From a checkpoint of a small transformer trained on Wikipedia.
Training: a variant of SOAP for these matrices, 4233 steps.
Each number is 500 + 40 x the weight over its row's rms, rounded and kept within 0 to 999. Layers, rows and columns count from 0. Numbers have three digits each. The size before them is the row's rms in percent of the matrix's.

# q: layer 3 attention query, 128x128, rms 0.186, rows 53-63, columns 0-127
# k: layer 3 attention key, 128x128, rms 0.195, rows 53-63, columns 0-127
# v: layer 3 attention value, 128x128, rms 0.17, rows 0-13, columns 0-127
# o: layer 3 attention output (transposed), 128x128, rms 0.0961, rows 0-12, columns 0-127
q53 098:568480473521545587529466517503496522461503542472535470501517557553495481588512514501448530528546446564462453509443523455408497582547481490487519473473536493492545515546450527470424513520517500531467552484424431517475523473534496497496571508453482569492530510541438525500538517500480551479403475462490469435449500534542512490486533579513491449543483514550524559622461540504477471480487
k53 096:461518529511543476541449446528513508526482458475538499444512515556547468538530505550504436464483536505503525517516441501523500481502523595412450511506480514511486505492500493545485456587480473470510542537481494534430482520513468501498467487549534448516499638536438525562518461464518482403434525464489522478495449479463593527417531520410519558491488534443554501487549522594550504505491
q54 092:533479562535495472420539522543491464459490505527534546473431539564433463526465471546479475447495443455533487457432525444477502524465475478512443554488444475541496561621428505479461537474542522478458555489517466473522407486577501524482517521449523534450518512491527492508486518609496470536560466500494499482556543476479514516526463478543540569478486497548489496413534524505587453495476
k54 096:537504471523436427527504567516509490495470474498469504544546550538499501504494439541466492523525492482533489475526563549522510420601558478580452510456515558479486514436517405424486455527553538568539538597501533504500495488486529486471451484420487455524539477548490505541517525537428511451501571478510552496435508444501515546426561533481429534513504448521552468513478517477462491477443
q55 104:470471515543521464518485519551480529467488485450589476483494448520532504532462468597460432541457532462544436492504491489459484489477507543553530516474506527478406538413560526513525514500460553525526507444510504483515484422569492520533542505473526519509480481554514427459567490510557508521513496599539504486531545522498426464515479463512514509600485420533573563502423521443546522455464
k55 100:452510505427523448459483518556514479463457554557478545491508497517559487537494476528448482507606585538523472516541460540398557491542490459473428530442550560542493486488490528518481509491510504476419519541510607477530514505465493510441472564513521517505482516495570520532472480537485480489515458450445467393477436498476501440438477521497482539520487464469428505481522463426424537524501
q56 106:483462495460530512486492512474542493514542486564461526448511525475521495494490504520560479491518481520523529518470496450510540507522517559434485510436483514520434417585496438480519499547499490552429470396488530549434495520545543457477450443445540463448418578446455480428561468539471483515531546533495443518491452418495479433492450569505544404514482488495520447546498560517540537487506
k56 102:442541509407497483512552500508479498510529484547533493394515438475523495491466477469481503533434498459442416543526549538518416517467569497492490513542476544537560469550579526519481534532523577555543516462498421467492533530568479450478523499464529533505497453588493521467484537468531554488494461441521529447475484502468545522436488462458437428446435511446457563497509508460527497526468
q57 101:501444562502501523493614508524492424511497478441495434432512497481593523516564443531492490500580516533453516513549494492549502465480509559442451483463527584496456522497500562477465532529485450574533464478453501505492459540446523503503533544569537493542495469552549460406531548506462536512547561530427410520474443524444476534483510527528506534463540489465554485562527495499529500473504
k57 096:517462435526492505604486518541460462567530536531532543473534508482466510549461464519493566443514567543477545473517460521459481441519431553509447460448510569526479499473451461480520521486550537488449515504587482480491540453490526461531505518602445516486438524452514520501467503478550557512408489463500492478506534484420504502547498429522502493441489567479501592581551508459555492504458
q58 099:513498499494480443447426537532445507535433448486465477517509490460489488467511557489423552522466494469494465466470447489515528599455465422482504524469454454491486445549538511511529499480473520535467440480466504572517431456432487520517504459476406474431513485485385514464547539495406515469478547550470508495420574483532437494431519504481497532498555541521530526472535463565475495498523
k58 092:497453468501483528534519482411557499514551446464503484510504431535579458527533570449544530534498507482512514527486506429513485547552562496499480478560483558514485520487484380511478505507506529519537458556530528489473527494509529530495483509532550470490451462486492495502431515496503445450478475433516588475435488496484564330519505514538458480439491451461462484423472473512502447506433
q59 102:506435447507524521524510539517426472481569499465443486546508453467550465497524427507407461477417554519448461482401490494491471466559443479495566466474491497503518528510478471596500448466527522450470551547484480533496502478480463448537480568577466508529541495552532464429441506514484498457454451574488478448457476472552475519532527558460419558487535469492529527488465555536483527497523
k59 102:506516441543533493444427482570487500520534503505535565486454482486525546513525502486507520501525567496510538461500502448543477544506441508478550434497586458465474514437545500537473555510537443534507443494443533560460477455415496544508545546397551513503476603482442471508459465582484501448514524470409547525534448492521538420511479506509474475503527476520458528507482560457528578522481
q60 107:487517420499528505536546463565476499570464472548463483537439527521533415576504497512460487478450558542418510453556500450505515526440532510568445503513515494587526512477527500505504563530444543511417596580522487502480495535500529454469562544449464500510513483444521540507474481468512552490539553513486539515501587509433494545471475548517556527453504503421539471494471567545542516503513
k60 104:458479489488472474475472467466483519519552488488498474555528473503495551508490492558483493471530526507531508493522565435508451516452460494516496542431501380545478478413558519469529425444478445564545494544469569481474569520499547518561474511487490475453458506487513622518580509520500477569442543478526486479532485517445499463530448514497489476429513483400525556502531485464519419428544
q61 107:445527456541514419465546470437547518464488475459588520449444540536567493511568535580536475516559462539534422524514478454526519547402489485486507452468563534493505470445512518463457507508469464475494479465475413502475522492475439480508439548504465480425567526468458548505495476489498505487564460534455546574519518440523504491475488467518486511496521527526445382524522479504473456480442
k61 108:506507553520503478539546520406487467533566524576530449536446526562494493540432521489424433446499562480555562545487468545518492439518451426511495473484519524463468535560488514519493490557483450515435474557556504427456445490558532497505473477513525495484523463586489497520558476564518505445516566540533543546527507551542512480464455477585488456520416563479524494505474465507468521518537
q62 102:514441467559589469509501534536531532450451540524541450504455513469443371489450460522605525545484501486431480466429488560523481539494517449472507528534506510513486521462474535506468589557521499533553436480500519506426495533471521487468483458489446483496540459526586533487561548455444534531454447509493520540534499479516447478505493570476453544566522500503547499521450473475450447533535
k62 103:556453489498541594473450474467504458446457524534470425508544486480489483564440508530534480499471529522470547527494489485529456535456572476521484534552536433552456525509467448549536485462398483458499503497564504554440426516449525437510546600510463512460493517408456507464471482510440487465513500541454525493506444500496520473512464518473438459457450492529539418547496464445543540530543
q63 105:533448489472546446502452477544500507511451529502484488496449540539540518555460534488486564524452545457503552509561468497513537469558425475493513511450506487483432543486530480536531519549489509494524484467473504571461390527572577547445464567513516566533439519498419520490486495498456505530458426476467554558413433494490454459503494559500471506412458516463526514475457476543479482437434
k63 099:536518467454567500482467501452483459463480484475512502487435489508526481464452454488513505491527588513547488495547563441477479512504499470490575514530518547558479480580544460508496484466561515492470572481542511569476551519531488493484539515508503471493509440568450490546500521579507487515445541481448573423474499435505406462548543456424571521413521522492468520535507584500534402545489
v0 105:448542498502525488412514514412513484513502453447575489484516510439517523592461503564507488513492518459524470486504488545467559480576546509553391444500548514486500528497561469515477519502545466501514523570428508481430560471488459464413536561517526552514466459490469494488483483517463491508446443435474485495513508529400541460452468498544459478463554536500525477486431544520430480546454
o0 104:503517545513484586517408532532582478508584499480545501481554524514483470473456461452530423483539453539499557508578556449479545485544502527433530473411527502516473459486470477495496458462515546524497458496482534465539558486501487448440535568506507442494472541431529522508411478513497486557489511553600427516509485540493498541492486534411479548476519496539538491465464549458467519480432
v1 097:493519549431461504451545516545522541468510570451508532545547537471495487538470458517494439462477482471506486488478509474588512519517473494511515495567501491471496413527564406416476530426492551487522587578522433520453474588470512498474501460500505488504409476438504495526552494462523476482514466497534560511436403537498506458489573484485460458549539523485486474467528484568577488462501
o1 099:521499444592490507481479495505486423507487471452519468500505509477542478460565470417525500524522587533547541498519457502435512577408560454521541445474542468429513535403451477534534450486542452442517501489488455539575539481498437460532455517484501430442553437501499516506422434453538515548512501526458549521452497483528481417446471471517514459506491498453506545522475512523517510466525
v2 098:546445486466471537495585533568517530514557492610512510525501537558436418478518515518438535457492511473460477503558524539496506585561455501411469525515464484443542517519554444445524532521533450526521432458524503555448528489446499529493482498510502511505501500470480459523479457515443521491460472503522548506469585498498539472480490549489469571557383448458497535504485510588470523547485
o2 102:510440524517526507479489453459523468472464508467527539537471481522499467449561493499477581494449408539527541505474591506496507446426575461514497491489583515507523542436526495510463515548520513509440550475555503475415484454491517478473609554472529498548510496510501545569532501513517522467527470507473511516535513478584452475548511516496558433453429504533549469443425582559482521550539
v3 102:471487530490412514488487484501501588446418523477455494512568521532486458481570441501481475502494521490555487505470414517493562595497510514541521463397488462494484527508460541479532590515475496534494531474464429544493477497467465559493498524534531517426444525552466449539521523500555509623463509496507541503461530552518464468531460446545521447483473426510476482578458480477527463544520
o3 103:522500542448532498447469442543414457461502503566456574536509550488485492486544570455512535491577581502531549480538497531507470477451520490483423494472513469527484551568510458568490449543468500495441492479487520422597488584509500482535515567487545516480461541462490513541510470503514464470429486490502487533527534514547475451449469455528572532480542551478510539511498459419409476484558
v4 092:430566522493501509486492468504489489440506572504453536473527505517474461568517568464485498556404455526469570512484440466470506529556567533505471518496518477479567527562513567539491494500456523499446487534528527575580496530464407473444546510541448502480578450485493494476487439520543512534497499466580472510535499438491444515461548510512484453571487454529571466456526533466588498485459
o4 095:525544566522470599469473502551426453460507450505526449464485530504521484604576464473488544487558523492482538442516413408528469511557492506526451522511495435514436499465499456472476519509516475532517488447536458497522547465450573510561483435480546501560473431461484422466507453519517469502592536500490513546538514526435512525559485570508530491477493477505472459508452460481520514443540
v5 100:442534501512519583493531478501509529552491496489546434500480480499442449499412563448492496483537501451564467523554532524528489524488469571508481470510480472538585429529498562531481529430460522441468566489562506554469467551528487502520446481596467460527547455462516503494522489474475540470562437464541436488487478476453470502461492534514552475537482508454472540499520552490432622557454
o5 096:478554578470517487517472509419589603500488509482516527516518426571460552439573516441481533506531498478491505488569431443465513447498540457520513466493515513470504486499469487525521418522584519492553548559519494484508517437468507534527560444442444464493471525444509441535543491541441546541536560492542529485560541427473472507467482500499436480502485512493555522565534514549521544456521
v6 101:486491496493542439518554550480485553485446515507545498536491411467545486486570440539500549470377606501554470398497518527496497511483517468443517459522374535485449446460478439531497477501507446502535495472531471472540517461490562516509498442531494451531562466525537484510464499448530506530519488516533469547462443471519449562465511459495438468464544550498430532477502538520451487527498
o6 101:525560534504473514469569448507479537461488458442455538512452466508547527496459434546534527510470476537505501504500524505488492414483579483456503550493481429470558530495482550583545390437489462446541481512453466505479529544497441526441471483551499528431569524497547499412464465494512502446433469504527512448459565392521462517528422488456535505473515502534508534461548464499499490517463
v7 108:497502552447508520538501416480485516461579477519463556476487598477518456403514445521494502441513547514464520538512494531545504513482586495496465459458556534455506505503455481464469571467572466489540502564443497534491551513517465528493480515465479455472459514538536459500485479471467497481529535534458575502509409510519542474487538397482575539486502456515414460526504474469542605459545
o7 107:512512525513440516463513545560431500608503496560479458518533484463491512472484514488490466446492537508594504483521546524514514515441566459510558529502586519483472496511547388507499554518488502468399506458434547529529499473521602538437497542503496519461477516537480440489567478497451427463463485447448547479485453489449470437401492449562493458523473465489498516502498518497513455500467
v8 100:491484511489503425445442488471499461510506523506512498538530587560488472442530505530552561488477505449592560479515511496469555535498415443465547502604521471532484514584515460525500557539496544474463498512452467491454487539528500514448476394456476526580517459458520474472506554471554455604527605441501543516524533519455517486458478489509501485467542517468524540455478535505459469510521
o8 106:511507488513460528434524500438474456463499559518506520546452482507532503429556530437516437489486481504468481460483504576463548508500472507506508482507393524463469509487466517557498441515534479555491454603463548524418526513474469504505406494480546514495515466494538546470526500523453421452531521536495523600519516446433439556516501439430517516517498531463517553452459563448446436456522
v9 098:544415502493496543525568591380533579400484558529504521500511505557463494501433497489492499487519473496455482553534474441490530482451417487551470513529505488519516476471502502555519473552498486550457442570489527490468517550525478442488467573524379454512449486451524491444498506482560492503542476495518539591506457464437460493478511484509485558507506524477530511556490572485530509533488
o9 101:507462508545398502451456454496560497544464525425519495507484487446459504507507569496534536545495510437469466493557489491550527505534460488540560498495491403535459509510499450496521465486508447461557499527496538540556518441440535467511502533514547406593571497494495537529551432466556442500497463465563537540497526527520496503535506496523425499499532499414412564553542545507531537467460
v10 101:517449518498538517490513421470525532544465494430562569417495480530565433570510489530582471501434443505517466504525503497473404481566512553545494492524579450497523466527500463524537462455546524468599544518537526532431481486504495469483494517506505505474495474498504519514509467469448514484442561492528482518480491515543532505414521555527452477557557514587495542584536444462464489561540
o10 108:516465471544439532513495492458490553498504538542510506518506557527502498448454398540478464527497544567500559519544473472473528502472501536502508497446562548504478491447532485444411466554493509530531548447455476538479502517481509485577558449477569578524452498490588521512419451535572532641520471475487512494541472504533482561518437505474437523509525551529494486521578492443526502506487
v11 100:468510519490451485526499458587486554513446455517482500526527505497542525565435543398537453552483506515488472503593479550436482546466554491520563435540452419528424505500487531460444471405478475528467497418479504523498456517554512486495482514501480519533549478594504552487504436529507545498486488497502530570445527498488420525504585447522504491522488514464476515507415500497434522472546
o11 109:535527490497545463517594514512474553549453535474564511488486509523508472527555540545454558456548451521509537501559506516437462463501444506427485527458534515494498546522541477496480418495562459488467493567502499472644499585492518547479487453470417551523549460447502504483480559516462606503495504490514500529517419537465509466534530508504461500474481522419470561453461508478510442531479
v12 102:487509528521424551555455511534523490469493517514524404555586577501562522443437524503435448577522427492467530439431559532500499500465505490521488551515483507531522532455490467522578468429442509476479503510491472407494497508528475507529497472552493435517542460555547470502539495493536474530477546491475521496391580481455532525487508495529537480607480508497495449493511506445434508508538
o12 101:438455545450524478543476627519464506493583465478471568558532472500509519519476510451480483501524589445432472505523519488487448550463451486515542518475547473516555578519537445518457520491582468517556527546515498475486431461518472579479522467484534452545563469568537477463506534592455513488471498521503530561477491540523486519489480510496502526540526459441555546454491447496403479510493
v13 103:534572496483517475497510490468511546548465503492483454466551422504540507503550529485561494510503535513462544448447490542499496454567480559476545452546487563455428516474519436508517554437562505515482499476512574597529512477477459479555535561531493498497475440484510532518551530561517494410588567468522583551461514551541502442453532450533456479584486447480452474519484551518511505466486